Weights of a small transformer language model.
Size: 10 layers, width 96, 3 heads of 32, 1.53M parameters.
Architecture: RMSNorm before each block, rotary positions, no biases in attention or MLP, untied embeddings.
Training: a variant of Muon for these matrices, 102M tokens, 12391 steps.
Each number is 200 + 20 x the weight over its row's rms, rounded and kept within 0 to 999. Layers, rows and columns count from 0. The size before them is the row's rms in percent of the matrix's.

# layer 4 MLP gate, 256x96, rms 0.107, rows 0-72, columns 0-95
106,195,196,188,182,213,172,200,157,220,227,237,190,198,162,213,205,201,174,203,201,202,169,182,170,181,158,211,211,178,173,190,156,183,209,237,219,196,174,140,200,191,181,185,192,200,212,208,214,204,223,186,230,213,150,220,180,204,190,193,234,229,179,197,199,210,211,190,179,206,209,202,205,191,201,175,233,226,205,205,217,194,187,189,198,203,199,211,158,224,197,196,202,209,193,225,194
109,227,175,230,201,215,179,209,209,186,169,183,200,203,215,209,212,217,205,249,165,191,207,202,180,213,212,172,214,208,179,205,221,162,180,225,194,182,160,198,216,204,218,189,166,194,230,215,200,179,192,216,198,172,200,218,207,181,209,232,225,184,187,192,209,189,172,247,213,199,231,219,216,203,226,187,252,224,208,188,225,227,209,189,191,217,181,204,192,205,173,196,171,202,170,206,174
095,177,240,198,194,185,186,216,218,194,218,191,197,187,213,215,204,217,216,196,220,198,183,214,226,195,223,190,183,193,214,185,214,242,205,214,200,164,177,217,159,221,222,176,187,160,189,204,197,210,182,185,230,205,175,206,220,215,211,176,181,207,211,199,201,194,182,212,194,225,221,223,220,179,185,215,237,239,171,214,187,243,172,246,185,186,240,216,176,219,212,215,196,174,205,218,186
106,217,190,218,184,242,181,215,195,198,218,224,204,177,185,171,193,211,204,211,186,199,203,155,181,216,153,199,206,179,186,196,198,179,166,212,194,198,233,195,230,206,201,175,196,172,194,226,242,219,198,188,224,160,174,183,197,173,176,176,223,220,205,210,182,203,209,225,199,181,189,237,225,207,158,173,178,188,191,204,225,187,196,216,202,200,186,214,150,200,228,185,206,202,192,215,187
103,222,209,209,223,213,229,183,179,238,175,239,217,228,206,216,213,179,199,246,170,227,224,210,161,202,209,218,210,217,202,224,225,185,215,175,197,209,204,214,179,200,229,202,203,229,238,217,201,194,221,184,256,204,186,212,190,207,197,183,211,191,199,202,195,221,185,192,175,182,189,191,218,191,174,233,217,202,180,183,211,192,172,161,215,202,209,201,200,249,186,180,195,192,179,195,177
098,196,202,186,184,187,200,210,205,204,166,176,224,219,211,198,198,182,213,184,244,200,190,238,225,171,233,190,185,206,184,202,177,145,216,201,191,220,179,218,203,206,184,176,226,193,218,184,210,249,181,213,184,208,219,190,193,187,204,190,200,181,237,205,167,150,168,207,215,159,187,232,207,206,161,199,218,219,200,166,193,183,187,220,200,181,206,199,210,187,209,177,206,209,215,212,183
109,163,168,209,196,210,193,193,239,202,190,196,154,189,206,194,226,202,175,208,192,198,196,169,205,206,218,182,228,175,212,198,180,234,208,200,193,209,208,164,205,202,224,206,204,217,195,256,221,225,191,201,187,211,157,238,199,229,185,213,202,206,167,267,181,234,213,206,187,215,219,206,217,214,223,159,197,220,199,195,213,212,199,201,190,207,205,210,163,196,206,204,216,201,180,211,203
097,190,194,206,211,209,173,203,203,171,154,175,168,195,231,200,184,153,193,172,194,195,201,169,196,200,213,208,180,169,187,193,196,231,184,211,230,190,201,181,210,202,179,197,161,228,189,176,205,227,211,216,216,219,231,195,214,170,180,203,171,207,202,233,178,184,162,236,207,220,185,220,183,226,212,226,213,229,228,190,198,210,196,222,197,180,204,197,232,188,217,213,218,204,175,231,220
098,206,207,183,189,236,204,196,201,171,222,234,217,201,221,215,178,208,186,184,201,177,182,155,219,190,199,237,241,203,203,216,216,201,184,213,178,186,209,210,194,223,213,208,226,169,181,203,192,195,187,216,227,187,173,229,238,200,201,174,200,200,203,189,218,201,191,193,182,238,174,196,198,190,216,185,185,205,217,218,212,230,200,212,134,244,202,182,208,213,156,177,174,194,206,190,211
099,196,189,244,229,224,203,222,153,227,200,210,241,200,231,206,217,184,185,187,222,201,228,215,203,180,213,192,218,192,184,213,200,205,201,228,170,185,130,243,199,208,223,186,171,208,229,231,186,171,201,224,187,191,202,220,224,215,208,204,189,191,211,187,238,177,205,181,193,203,196,215,207,216,219,200,177,198,223,193,201,172,211,190,200,188,154,200,189,188,202,179,208,210,214,185,203
104,188,218,206,212,198,177,168,172,180,187,177,226,222,167,197,209,226,179,229,194,216,200,202,181,237,227,216,187,196,186,209,223,201,177,186,199,172,212,186,198,240,194,192,180,184,200,190,184,209,187,164,198,200,170,176,198,230,192,196,209,224,212,215,171,201,205,232,185,169,196,170,216,141,201,217,177,207,189,219,189,197,170,213,146,188,177,210,169,232,215,199,190,197,190,210,211
095,191,186,169,160,207,182,221,201,224,189,192,214,220,179,204,212,197,205,191,214,228,175,223,168,227,194,196,215,200,205,169,212,187,216,149,165,192,194,194,208,177,201,209,214,177,187,166,186,239,236,182,214,204,162,187,230,187,218,165,210,185,201,207,178,176,221,192,229,189,193,216,214,208,197,247,210,179,207,211,209,173,193,208,201,226,203,178,174,204,186,186,168,204,182,189,163
100,239,206,234,190,188,229,179,171,178,203,189,215,171,202,206,218,198,204,223,206,216,229,213,226,190,183,212,223,202,232,220,228,197,203,157,235,206,177,201,239,199,206,214,222,201,164,196,196,202,189,215,178,203,192,217,188,178,201,175,217,196,198,187,185,222,168,196,182,210,210,205,163,199,239,203,183,171,194,258,225,204,180,184,173,193,194,217,244,227,209,199,198,201,184,202,181
088,171,195,205,198,212,212,165,183,215,207,196,216,171,187,190,195,215,183,196,202,209,208,221,183,231,185,203,190,199,268,241,208,201,180,199,204,212,165,196,202,173,211,189,206,209,194,168,192,189,221,201,202,205,188,226,227,215,201,242,204,209,204,178,225,183,187,178,163,173,177,213,196,165,234,210,207,197,205,178,210,183,195,209,167,244,168,194,210,177,211,203,152,228,217,202,192
104,209,219,236,213,234,183,203,180,216,233,222,186,171,188,213,171,216,231,224,215,215,205,209,165,206,191,208,176,184,198,170,183,207,221,180,209,183,217,210,176,196,177,207,178,198,143,188,246,222,217,149,198,218,196,203,211,170,203,195,173,191,194,194,211,188,186,175,227,200,198,234,235,194,206,205,231,220,174,207,170,187,185,175,200,204,225,205,194,189,228,194,197,208,202,214,187
099,194,204,193,229,246,223,208,222,203,187,234,221,156,178,187,203,224,172,231,178,204,211,218,183,204,188,216,208,203,226,195,197,188,203,183,225,172,239,190,219,179,208,198,195,225,202,247,213,206,184,190,199,204,234,188,209,218,200,214,219,201,224,206,196,212,216,221,217,151,220,205,185,200,193,237,195,212,191,184,192,190,184,229,193,183,218,173,195,185,170,199,208,187,210,249,156
098,186,203,182,188,214,218,200,187,169,232,202,217,150,207,226,204,197,220,234,176,195,178,186,200,202,205,206,224,187,195,223,202,254,203,165,212,218,204,190,183,220,206,215,224,219,207,202,190,180,219,168,204,225,157,221,166,202,207,191,188,207,205,166,225,209,212,180,215,197,150,171,218,201,231,222,230,235,196,199,177,187,194,193,179,225,209,186,172,196,198,195,215,214,216,206,226
101,186,192,184,188,154,214,199,179,215,185,167,207,169,215,182,257,225,195,184,213,226,192,220,231,225,197,230,189,171,206,187,226,178,181,210,199,192,224,188,190,206,207,151,203,181,194,182,186,172,209,219,185,160,194,165,215,206,211,241,197,189,190,214,187,219,196,195,187,207,207,201,196,211,237,218,196,218,140,200,217,206,203,208,197,218,222,174,224,204,195,200,201,187,196,183,222
112,198,202,180,181,185,185,189,163,170,185,184,198,194,209,195,198,175,245,204,208,205,189,192,211,192,142,221,215,241,221,233,207,214,175,198,224,199,193,187,219,174,198,171,192,194,187,195,209,216,190,199,204,223,227,232,185,216,196,145,221,205,192,211,166,195,242,179,152,183,170,221,182,235,196,209,197,216,194,209,195,190,188,196,190,176,196,189,188,190,207,191,167,210,226,183,191
093,222,195,223,177,181,185,218,219,231,169,197,195,209,211,213,221,233,207,188,183,225,215,155,188,181,202,193,211,189,208,186,198,233,246,184,202,201,224,210,170,232,176,204,228,224,213,193,187,215,184,168,210,161,205,197,232,230,178,204,178,220,234,207,203,178,215,215,206,213,207,217,169,217,217,206,228,238,161,214,190,186,192,201,207,173,201,191,166,216,229,196,202,192,176,198,203
099,191,195,206,172,210,173,224,209,215,148,215,189,177,236,245,208,179,179,217,181,183,210,195,213,164,216,205,201,214,193,193,173,169,186,194,195,171,211,192,179,194,220,203,185,217,239,199,192,182,186,185,172,197,181,181,197,172,157,211,211,205,183,229,233,245,214,196,204,200,210,235,199,186,214,189,187,211,210,195,197,195,208,185,228,158,193,176,226,175,195,205,220,215,217,166,212
103,204,238,183,185,201,209,184,234,218,201,228,191,154,157,175,178,195,172,216,231,200,206,194,174,205,196,157,220,216,202,193,193,183,182,199,176,191,216,182,210,201,236,208,207,225,205,204,190,203,195,200,189,178,201,196,209,204,204,213,197,172,193,212,200,205,205,163,167,236,219,203,192,234,206,252,204,177,169,179,218,210,190,175,159,179,206,188,204,192,178,204,233,175,166,196,215
096,225,215,175,176,203,213,219,200,230,197,197,199,224,214,202,204,214,203,211,219,198,221,199,194,179,209,139,209,187,198,200,200,216,222,181,227,194,207,194,189,171,156,192,220,225,180,201,245,204,238,205,185,152,200,185,204,189,209,212,197,216,165,199,177,187,224,201,243,208,145,202,234,195,199,255,194,214,213,205,209,225,177,202,209,204,178,207,200,212,199,197,224,198,188,194,184
111,174,194,195,210,175,183,202,196,201,233,186,240,201,189,191,176,178,177,195,228,202,201,195,196,174,213,183,181,212,186,234,186,192,183,231,184,234,232,175,191,161,207,177,195,221,237,177,225,208,217,214,191,205,236,221,206,183,221,181,191,197,195,244,206,188,189,223,198,180,206,265,213,211,211,209,195,232,200,232,217,219,216,202,204,166,191,202,195,205,214,222,190,169,180,193,182
094,184,190,215,192,213,205,217,196,198,187,205,203,195,185,196,214,218,183,232,209,190,213,230,211,220,170,193,203,193,208,192,216,152,220,196,191,198,163,210,163,206,205,227,212,196,217,190,233,214,172,185,192,201,191,221,222,184,203,158,171,195,208,166,245,173,222,179,221,170,227,220,253,177,205,200,189,202,189,201,191,196,189,185,221,187,235,186,185,207,164,172,208,215,238,207,170
103,213,165,175,206,182,257,227,207,203,213,224,246,205,185,227,188,212,200,176,220,203,160,198,215,216,231,210,152,192,221,190,198,213,193,227,204,222,169,203,180,211,204,185,170,209,179,171,208,198,216,208,200,197,219,208,210,170,209,200,243,220,171,226,191,176,155,184,201,185,198,206,215,165,179,198,196,213,215,203,180,190,213,197,201,221,202,201,165,187,192,205,168,204,181,209,197
100,172,175,174,210,194,162,214,190,198,202,206,230,228,181,193,204,212,212,167,199,172,208,190,202,201,190,216,180,221,178,209,198,203,206,192,195,240,191,198,198,206,212,210,194,214,225,158,205,176,184,248,191,211,207,202,183,183,261,196,196,203,177,209,202,170,151,176,199,193,197,173,180,207,203,207,181,190,225,240,204,193,191,214,208,217,204,213,224,160,235,193,219,183,237,212,225
108,220,216,230,217,196,226,190,159,165,187,253,168,184,221,227,202,184,197,251,196,215,223,184,175,201,179,213,183,222,206,200,193,190,189,167,196,180,237,182,204,185,207,170,181,189,225,217,196,191,218,186,191,185,180,203,186,200,157,199,193,199,179,188,190,220,231,196,218,217,198,225,206,193,231,217,231,203,220,192,182,227,184,211,209,195,199,208,192,213,201,214,183,168,149,206,201
109,215,207,214,173,218,160,206,197,212,207,208,168,187,168,223,210,155,182,227,216,205,219,175,210,191,150,209,183,186,202,184,217,217,184,215,203,188,219,187,214,179,196,195,218,201,189,180,187,207,204,215,204,185,197,203,211,245,157,186,200,172,200,162,199,199,225,213,224,202,187,176,211,197,215,211,222,224,168,205,181,222,209,198,206,200,217,203,205,216,173,185,200,134,155,220,191
103,179,167,231,160,217,221,223,196,197,156,170,214,197,220,202,223,193,195,205,225,168,202,195,222,163,213,210,168,204,182,201,183,220,228,223,207,218,143,207,189,197,220,165,168,205,175,219,197,200,166,200,194,186,211,188,203,216,199,216,172,182,211,190,214,222,196,212,208,244,209,219,181,191,185,197,218,199,172,198,212,192,188,216,212,166,210,186,226,177,169,177,212,203,220,193,180
097,187,190,190,194,216,201,234,225,209,215,226,164,176,184,202,201,168,181,217,185,192,182,211,227,218,227,198,173,204,201,216,188,185,223,217,220,201,179,202,228,224,214,199,222,161,188,207,210,211,217,217,192,203,185,196,187,223,203,196,177,185,229,175,199,187,156,194,188,182,211,244,210,159,199,203,186,191,213,246,179,202,219,212,173,160,175,183,226,150,193,181,212,202,196,226,212
090,193,202,182,191,228,176,214,207,214,217,201,190,215,172,222,168,195,207,224,247,197,166,196,189,188,219,189,209,171,189,204,217,218,219,229,202,183,192,203,232,211,169,205,198,234,181,226,213,190,226,182,177,197,209,204,208,178,217,200,254,216,169,214,209,184,228,224,210,192,221,202,178,198,221,215,201,218,220,198,183,201,225,254,205,203,205,231,150,186,168,199,197,218,228,195,194
103,183,202,223,198,186,138,185,198,137,214,235,234,221,185,215,202,225,186,217,155,192,203,194,195,184,209,222,195,183,218,201,221,238,223,200,192,200,201,214,194,176,199,205,200,200,196,201,188,223,196,169,181,196,192,209,251,180,181,169,182,198,224,201,197,198,198,181,165,230,200,221,195,203,203,205,214,190,159,177,178,196,215,200,206,199,209,194,187,204,162,182,172,172,202,210,183
098,186,200,164,197,184,163,182,186,184,213,219,205,230,217,202,213,216,204,203,219,213,202,203,177,202,166,232,210,206,215,212,174,187,198,207,248,201,204,182,166,213,178,198,223,199,195,196,176,206,201,188,200,201,169,195,194,153,204,197,195,178,194,188,217,251,197,200,187,188,204,216,195,218,225,218,175,168,199,260,182,224,222,211,160,228,197,217,226,216,233,168,191,185,186,208,210
110,205,210,170,239,197,192,201,232,205,194,202,183,195,197,216,203,219,186,220,218,221,196,186,187,205,237,181,215,174,205,227,246,176,198,196,198,231,212,186,199,215,212,175,176,214,170,224,202,203,207,184,229,254,210,211,209,193,204,239,213,173,175,225,215,201,208,222,170,209,219,200,188,185,191,214,219,189,174,188,164,224,205,194,199,184,238,150,206,198,201,196,186,218,158,224,182
089,217,201,176,196,219,213,181,225,233,204,240,235,219,205,181,184,218,238,212,172,206,179,196,218,165,210,215,164,216,227,178,208,190,201,219,195,199,208,206,186,223,212,205,239,188,209,191,208,183,188,178,213,200,144,184,213,217,236,196,168,202,240,236,180,171,220,187,240,196,174,180,204,202,181,206,218,185,192,184,183,176,185,198,205,194,190,182,171,191,200,211,180,186,190,180,186
099,179,181,240,198,199,216,205,165,230,172,195,208,189,241,206,213,177,218,180,198,188,216,205,213,169,193,209,207,229,183,222,202,219,216,158,193,220,190,190,189,233,201,180,251,239,224,175,207,189,188,215,212,205,198,210,170,194,213,200,175,179,211,238,240,215,192,208,200,228,214,181,206,207,227,214,170,240,206,192,184,172,230,198,181,217,201,184,206,200,212,198,202,196,182,231,211
088,191,216,235,238,206,202,235,163,203,203,192,195,199,228,226,189,175,178,208,192,175,199,219,193,220,227,229,209,182,202,173,199,202,218,212,202,200,197,187,165,190,174,212,227,210,219,203,191,237,216,203,165,229,219,215,185,206,230,224,215,183,189,211,195,178,206,245,197,167,213,203,185,175,197,192,193,211,180,209,203,215,177,188,235,166,195,218,186,213,219,226,226,227,228,152,198
096,200,209,171,200,238,193,211,184,184,206,205,182,241,190,225,230,210,192,183,205,206,240,173,178,196,200,179,227,213,192,201,193,209,207,206,230,190,194,208,218,213,185,194,194,173,195,202,166,189,183,170,200,167,213,199,187,219,218,231,170,175,223,178,192,200,214,194,211,200,197,208,185,229,200,215,188,223,208,194,223,218,202,149,152,182,161,164,181,230,223,234,221,187,217,223,194
101,173,171,216,210,216,214,202,205,214,206,169,208,204,212,222,220,231,211,194,187,203,208,206,189,225,199,234,204,186,226,221,215,254,185,238,221,205,188,220,191,237,159,202,173,185,217,187,217,209,217,185,192,185,203,219,180,209,215,175,189,168,204,236,225,170,194,231,226,178,204,218,177,223,201,176,197,177,171,238,174,209,187,212,199,191,206,229,206,195,197,168,220,175,230,195,194
107,202,230,219,215,177,192,207,230,234,175,187,205,145,179,178,192,211,190,203,201,211,216,182,222,167,203,158,189,212,201,182,201,211,208,191,235,195,197,229,220,206,200,178,216,228,213,230,180,208,197,186,225,175,210,165,205,214,199,161,227,218,242,198,196,180,241,213,188,222,186,218,187,193,199,172,184,199,197,233,168,238,157,208,199,197,203,178,201,214,191,206,218,195,198,210,212
105,176,193,199,234,183,180,203,210,193,198,199,212,172,207,184,179,196,220,189,227,172,223,178,169,155,180,202,195,203,222,243,189,234,189,226,202,182,166,211,209,213,203,182,221,236,232,200,225,213,217,207,189,176,227,221,199,228,210,220,227,154,208,207,200,177,169,201,175,209,210,220,201,178,182,178,190,215,171,171,211,168,174,206,202,198,196,188,199,200,163,199,172,199,182,205,217
102,204,179,205,215,210,208,230,188,185,173,180,174,217,200,220,202,199,190,166,217,200,211,211,179,188,178,198,244,222,245,178,177,222,197,205,182,235,186,212,203,177,192,154,175,197,187,182,220,205,194,191,171,197,208,165,200,203,226,179,146,213,172,173,206,198,199,210,206,175,188,203,218,260,212,190,205,204,235,208,189,229,204,232,173,187,211,217,214,204,208,189,210,211,210,219,192
104,191,201,227,174,246,197,196,209,163,216,190,222,239,234,218,193,199,181,198,174,206,225,214,194,225,218,219,220,188,235,199,239,158,227,220,191,186,193,201,188,206,188,205,178,201,187,218,198,172,241,242,208,215,191,214,211,175,239,194,189,189,176,199,208,229,184,221,183,199,222,192,183,222,240,192,215,182,209,213,198,189,193,224,178,208,188,191,220,179,184,162,212,188,203,200,176
093,213,201,209,203,219,235,161,206,199,219,195,227,195,221,147,199,225,204,199,182,229,166,186,203,232,207,165,217,204,192,207,212,190,200,206,182,211,178,170,212,194,219,207,228,211,210,172,225,185,187,184,189,181,177,188,239,181,200,173,218,209,188,184,201,200,179,196,226,171,194,198,210,177,247,210,217,178,174,215,179,212,201,179,209,175,197,168,206,211,205,195,188,173,157,230,233
101,215,181,223,218,196,178,204,204,233,168,221,190,204,212,229,203,183,207,171,202,210,225,209,235,194,227,179,195,208,231,179,189,212,204,199,200,224,160,231,197,195,220,207,207,209,185,165,187,182,185,221,183,185,209,228,206,201,237,219,183,171,187,195,203,187,175,204,180,157,229,209,193,203,190,229,216,176,197,252,216,171,217,170,206,172,173,180,206,184,182,207,188,222,225,218,225
108,190,189,181,207,222,194,192,179,218,192,196,199,175,194,177,150,211,186,192,192,195,207,176,175,196,216,187,187,205,185,195,212,216,207,240,179,218,181,202,141,196,197,175,215,173,221,180,204,188,203,177,187,157,225,180,176,218,197,195,174,212,224,188,168,200,222,201,230,175,200,222,182,193,212,174,196,234,193,212,196,187,214,245,169,166,181,221,211,168,186,221,192,193,192,202,163
099,229,206,198,183,164,169,212,241,200,171,242,226,238,161,232,207,244,232,178,215,184,220,196,219,191,155,206,201,207,199,187,190,191,197,208,205,202,223,172,190,190,200,192,219,180,215,211,203,193,169,204,159,209,204,189,208,211,203,186,202,170,156,207,201,220,189,214,217,199,181,204,185,195,207,233,189,199,209,184,162,214,203,203,179,213,184,179,205,224,203,222,185,198,185,240,184
109,208,191,194,177,215,171,240,160,215,206,210,178,206,203,189,197,200,220,224,222,230,199,170,216,211,182,251,218,196,241,225,176,200,196,223,218,187,211,210,221,177,196,187,196,175,214,229,177,227,207,186,207,176,195,153,219,178,192,199,193,177,240,188,187,197,196,205,179,197,197,205,168,219,205,176,171,194,235,224,229,219,203,215,193,232,197,182,227,193,181,205,187,192,206,203,162
093,176,195,180,249,230,175,236,222,214,181,199,211,200,170,211,211,186,202,221,201,226,175,164,193,215,211,210,178,181,191,233,224,208,185,233,216,219,198,160,201,221,189,209,226,184,174,190,196,193,232,198,208,202,221,163,218,187,198,207,201,238,199,220,204,203,231,248,230,178,209,198,197,183,172,226,203,209,203,189,215,183,225,183,189,206,214,215,168,202,177,211,187,214,184,179,229
098,176,195,196,234,211,204,218,186,219,196,204,182,195,211,201,222,211,211,217,182,174,176,207,213,214,219,213,244,192,204,217,209,219,211,205,177,199,214,186,158,194,196,245,209,219,170,201,224,153,233,224,217,189,239,186,170,203,238,171,220,190,188,170,187,205,222,210,168,198,217,215,197,192,214,208,190,201,220,202,213,203,201,210,188,212,250,191,195,209,156,187,211,229,224,172,182
094,207,216,215,159,203,183,215,212,201,198,242,182,226,206,205,179,191,230,205,183,190,177,192,234,221,201,210,229,192,193,225,186,209,234,203,187,197,196,172,160,202,181,207,170,214,243,202,183,232,221,199,238,156,182,157,224,205,196,207,214,211,157,187,196,190,191,201,189,179,199,196,188,198,213,232,227,210,186,181,199,203,182,201,230,219,206,159,188,191,199,174,203,202,202,176,231
102,199,200,187,209,179,210,230,208,212,198,185,185,207,173,193,204,193,202,193,215,185,231,223,189,158,226,198,185,195,246,223,185,207,192,163,225,187,195,216,233,187,204,194,245,216,177,171,195,201,224,162,213,200,172,206,207,211,181,170,213,215,173,179,204,189,203,219,161,227,210,194,212,204,212,201,177,183,181,198,160,176,152,234,191,184,191,177,162,215,191,184,192,220,210,181,194
101,228,248,206,159,183,174,196,204,222,214,238,159,172,222,204,165,216,206,216,212,217,208,175,204,177,179,214,198,203,210,181,188,223,220,203,184,195,226,183,204,194,195,196,213,214,218,210,176,203,201,182,198,211,196,191,177,235,179,199,196,196,210,199,167,187,177,233,208,192,186,201,145,212,167,178,244,162,189,216,191,195,196,222,162,197,191,187,191,223,180,183,201,187,216,222,206
109,217,172,188,211,206,219,175,198,182,197,222,178,153,169,216,196,202,201,229,178,139,161,207,189,179,175,187,198,214,227,207,178,170,212,182,173,175,221,192,196,202,252,198,206,220,163,188,187,185,186,196,209,176,164,185,208,208,200,190,200,199,191,176,177,212,214,187,167,224,219,200,211,202,222,205,217,175,187,196,186,171,199,201,182,200,169,190,182,202,184,214,225,224,218,184,223
094,187,184,229,188,177,188,212,203,187,162,183,223,189,192,195,206,171,227,193,246,168,187,200,189,197,172,198,200,236,177,198,170,208,189,198,218,186,175,230,208,193,254,167,193,225,222,211,213,195,168,211,227,195,186,191,201,184,208,212,222,222,182,227,211,194,192,195,208,195,192,215,185,165,211,171,200,185,202,169,162,208,170,201,167,209,201,196,221,245,182,197,181,187,213,195,233
097,197,168,210,223,192,201,209,214,235,187,172,235,191,186,238,187,239,193,214,236,172,197,223,205,173,147,181,178,215,220,224,201,210,219,200,195,229,153,209,185,214,203,192,217,230,196,181,239,187,211,216,212,213,176,207,228,209,223,193,226,190,195,179,218,184,200,184,182,185,191,190,214,192,201,215,207,211,226,181,207,167,199,214,216,215,186,201,199,184,175,224,179,229,214,232,177
094,175,253,171,197,198,223,214,187,215,227,194,172,210,190,176,219,210,205,197,211,229,215,240,179,216,202,237,193,226,205,214,224,211,207,199,211,166,208,190,209,185,193,163,167,217,225,205,191,209,234,213,208,208,209,198,189,201,209,213,202,174,203,234,172,207,199,225,220,217,146,185,243,213,204,174,223,186,189,228,210,217,171,193,189,180,211,214,189,195,234,176,194,211,199,228,198
100,173,189,211,213,202,159,201,245,208,209,183,189,215,179,187,221,198,188,183,198,185,186,211,204,190,234,203,183,178,227,169,226,226,202,178,183,207,230,186,187,205,182,212,207,221,181,209,208,177,183,205,195,222,208,196,217,244,207,229,227,208,256,217,178,198,149,185,225,190,223,201,217,195,154,224,224,184,166,200,222,187,179,212,186,204,199,201,203,192,177,205,225,213,215,201,174
105,212,205,192,179,181,194,184,180,213,204,156,187,194,202,200,193,204,185,184,185,213,227,183,232,188,202,203,183,211,211,197,204,202,200,197,218,211,218,200,183,169,206,225,235,278,193,197,213,182,172,210,220,197,209,199,152,216,237,196,195,213,181,222,196,217,213,215,193,204,180,186,187,232,201,220,225,175,219,238,190,217,219,188,167,215,219,255,206,199,195,199,166,192,181,192,180
093,205,213,236,208,195,204,229,203,193,218,171,185,183,207,210,192,207,186,194,216,195,217,170,185,189,200,188,202,214,182,193,130,211,199,173,180,198,202,213,213,212,198,184,201,209,253,228,216,187,213,181,215,150,217,191,244,215,168,200,221,197,219,222,190,204,213,202,205,216,186,200,205,208,217,202,201,228,221,198,196,177,167,176,220,225,235,219,202,239,206,206,204,175,169,182,162
102,190,213,204,234,208,171,222,186,166,167,202,208,225,197,211,248,239,155,212,181,177,186,152,204,187,213,206,170,180,200,215,180,209,204,221,194,188,167,210,237,197,189,194,217,210,235,158,182,206,200,190,180,198,176,198,211,182,174,174,193,223,219,229,209,186,194,220,222,208,176,224,220,199,188,160,209,221,196,206,198,192,201,204,233,194,182,177,188,201,196,210,192,213,226,219,208
084,199,212,202,209,223,208,226,197,217,221,218,241,200,205,198,203,207,183,212,212,174,202,186,201,166,167,184,202,184,184,220,162,178,151,181,171,185,233,185,202,197,219,198,202,207,210,228,216,230,211,190,205,181,209,203,191,190,180,209,203,181,219,193,228,185,196,179,235,203,220,190,221,224,188,235,222,226,257,218,177,205,247,203,213,221,193,213,226,173,168,196,218,189,229,204,188
112,189,193,200,198,235,228,186,182,217,196,170,199,191,197,193,220,224,194,185,201,210,221,178,168,166,192,208,221,197,208,238,233,216,230,165,208,229,188,203,174,214,187,222,169,184,183,193,197,212,235,197,209,192,198,200,185,205,237,186,212,180,224,212,232,223,222,194,211,192,159,184,217,228,228,238,201,198,204,223,221,203,209,183,213,225,224,175,224,175,191,143,203,204,192,205,193
108,200,177,169,201,188,199,173,184,211,221,208,197,184,228,168,210,232,204,193,191,208,186,236,240,171,245,204,194,196,206,193,189,188,180,217,195,226,185,174,169,202,179,170,176,193,225,175,223,210,199,181,195,166,206,221,180,221,177,170,229,199,217,213,148,164,194,204,191,239,200,209,218,212,194,195,158,205,193,224,234,196,204,220,205,194,224,172,217,205,191,202,192,223,198,197,207
095,172,231,182,216,186,210,199,175,147,205,196,205,230,172,216,172,221,178,223,215,174,219,209,190,189,198,195,214,216,169,190,203,216,183,188,151,203,185,205,190,209,184,240,198,191,177,192,180,218,228,176,184,185,170,185,206,187,186,207,216,213,209,186,212,208,158,236,184,207,211,185,206,227,188,234,178,195,196,201,183,188,199,213,214,183,194,177,179,212,145,208,192,219,185,161,199
093,212,205,186,203,227,185,231,199,204,202,217,218,192,160,205,185,218,221,201,223,184,186,202,165,219,194,216,222,181,207,185,163,176,204,209,219,184,192,183,202,187,163,204,214,218,156,154,211,253,186,206,215,215,205,207,175,223,240,199,182,195,200,185,220,209,200,232,195,197,187,181,186,204,234,219,186,214,195,251,207,247,196,190,162,197,195,197,225,219,206,185,226,197,199,211,191
103,180,219,214,184,201,187,173,185,191,222,175,169,219,201,243,191,209,211,201,180,232,197,198,225,200,203,174,237,216,172,183,175,241,220,208,177,195,158,213,199,240,214,212,175,219,231,230,177,190,193,210,178,187,236,198,226,182,201,183,191,219,153,193,202,207,192,201,186,209,197,191,202,246,221,211,200,190,171,210,198,192,192,186,221,188,216,215,193,224,166,177,222,213,205,172,198
100,197,203,192,178,172,228,211,204,202,182,223,177,190,204,184,187,181,206,190,205,222,206,242,191,167,156,167,199,202,171,177,201,176,184,226,187,211,214,189,189,195,183,180,221,211,223,218,192,229,165,221,240,207,194,183,183,209,216,200,193,198,186,186,196,215,197,211,201,177,185,166,162,239,183,194,194,188,180,171,153,161,196,221,185,205,213,203,226,231,188,205,206,205,177,236,174
099,192,229,205,183,190,197,191,185,190,186,222,196,228,185,258,199,162,193,207,225,242,204,215,213,197,201,151,167,217,168,175,200,191,196,171,206,191,216,168,241,196,207,196,230,186,228,205,190,160,186,169,207,168,185,220,227,189,182,206,240,227,213,188,183,197,205,215,211,199,220,200,206,217,200,221,207,174,199,225,199,194,205,204,175,201,200,221,207,213,199,229,179,180,224,188,217
100,222,225,211,186,215,173,225,199,204,177,209,226,196,198,185,220,210,221,188,230,195,179,197,215,217,185,203,176,187,175,223,216,211,165,229,212,191,207,189,221,174,208,204,192,187,194,181,204,204,188,185,147,162,210,166,258,218,224,182,179,154,184,177,214,180,195,214,198,188,171,195,209,180,221,215,184,218,211,215,205,215,227,201,164,166,218,190,204,215,182,186,215,186,235,190,201
100,188,190,207,190,182,155,203,222,190,217,201,204,231,200,179,161,219,211,206,202,208,207,201,180,162,212,181,225,202,237,235,214,200,173,198,162,198,183,195,196,222,227,182,197,190,211,195,187,259,195,201,199,204,209,193,178,242,176,188,198,198,189,222,146,177,215,206,178,196,202,199,206,226,224,189,181,182,202,186,228,217,233,223,171,216,200,190,174,230,213,178,214,222,196,219,211
094,168,199,230,213,184,150,189,213,186,237,191,214,206,217,198,214,212,161,209,192,182,171,216,216,182,224,201,156,210,189,186,219,187,236,207,221,195,207,213,166,172,223,188,197,193,201,231,174,186,187,193,195,191,210,168,221,177,212,222,162,205,184,213,216,180,213,187,198,176,219,216,220,183,204,201,185,185,191,228,203,198,225,248,206,191,219,175,185,168,198,220,227,169,205,195,176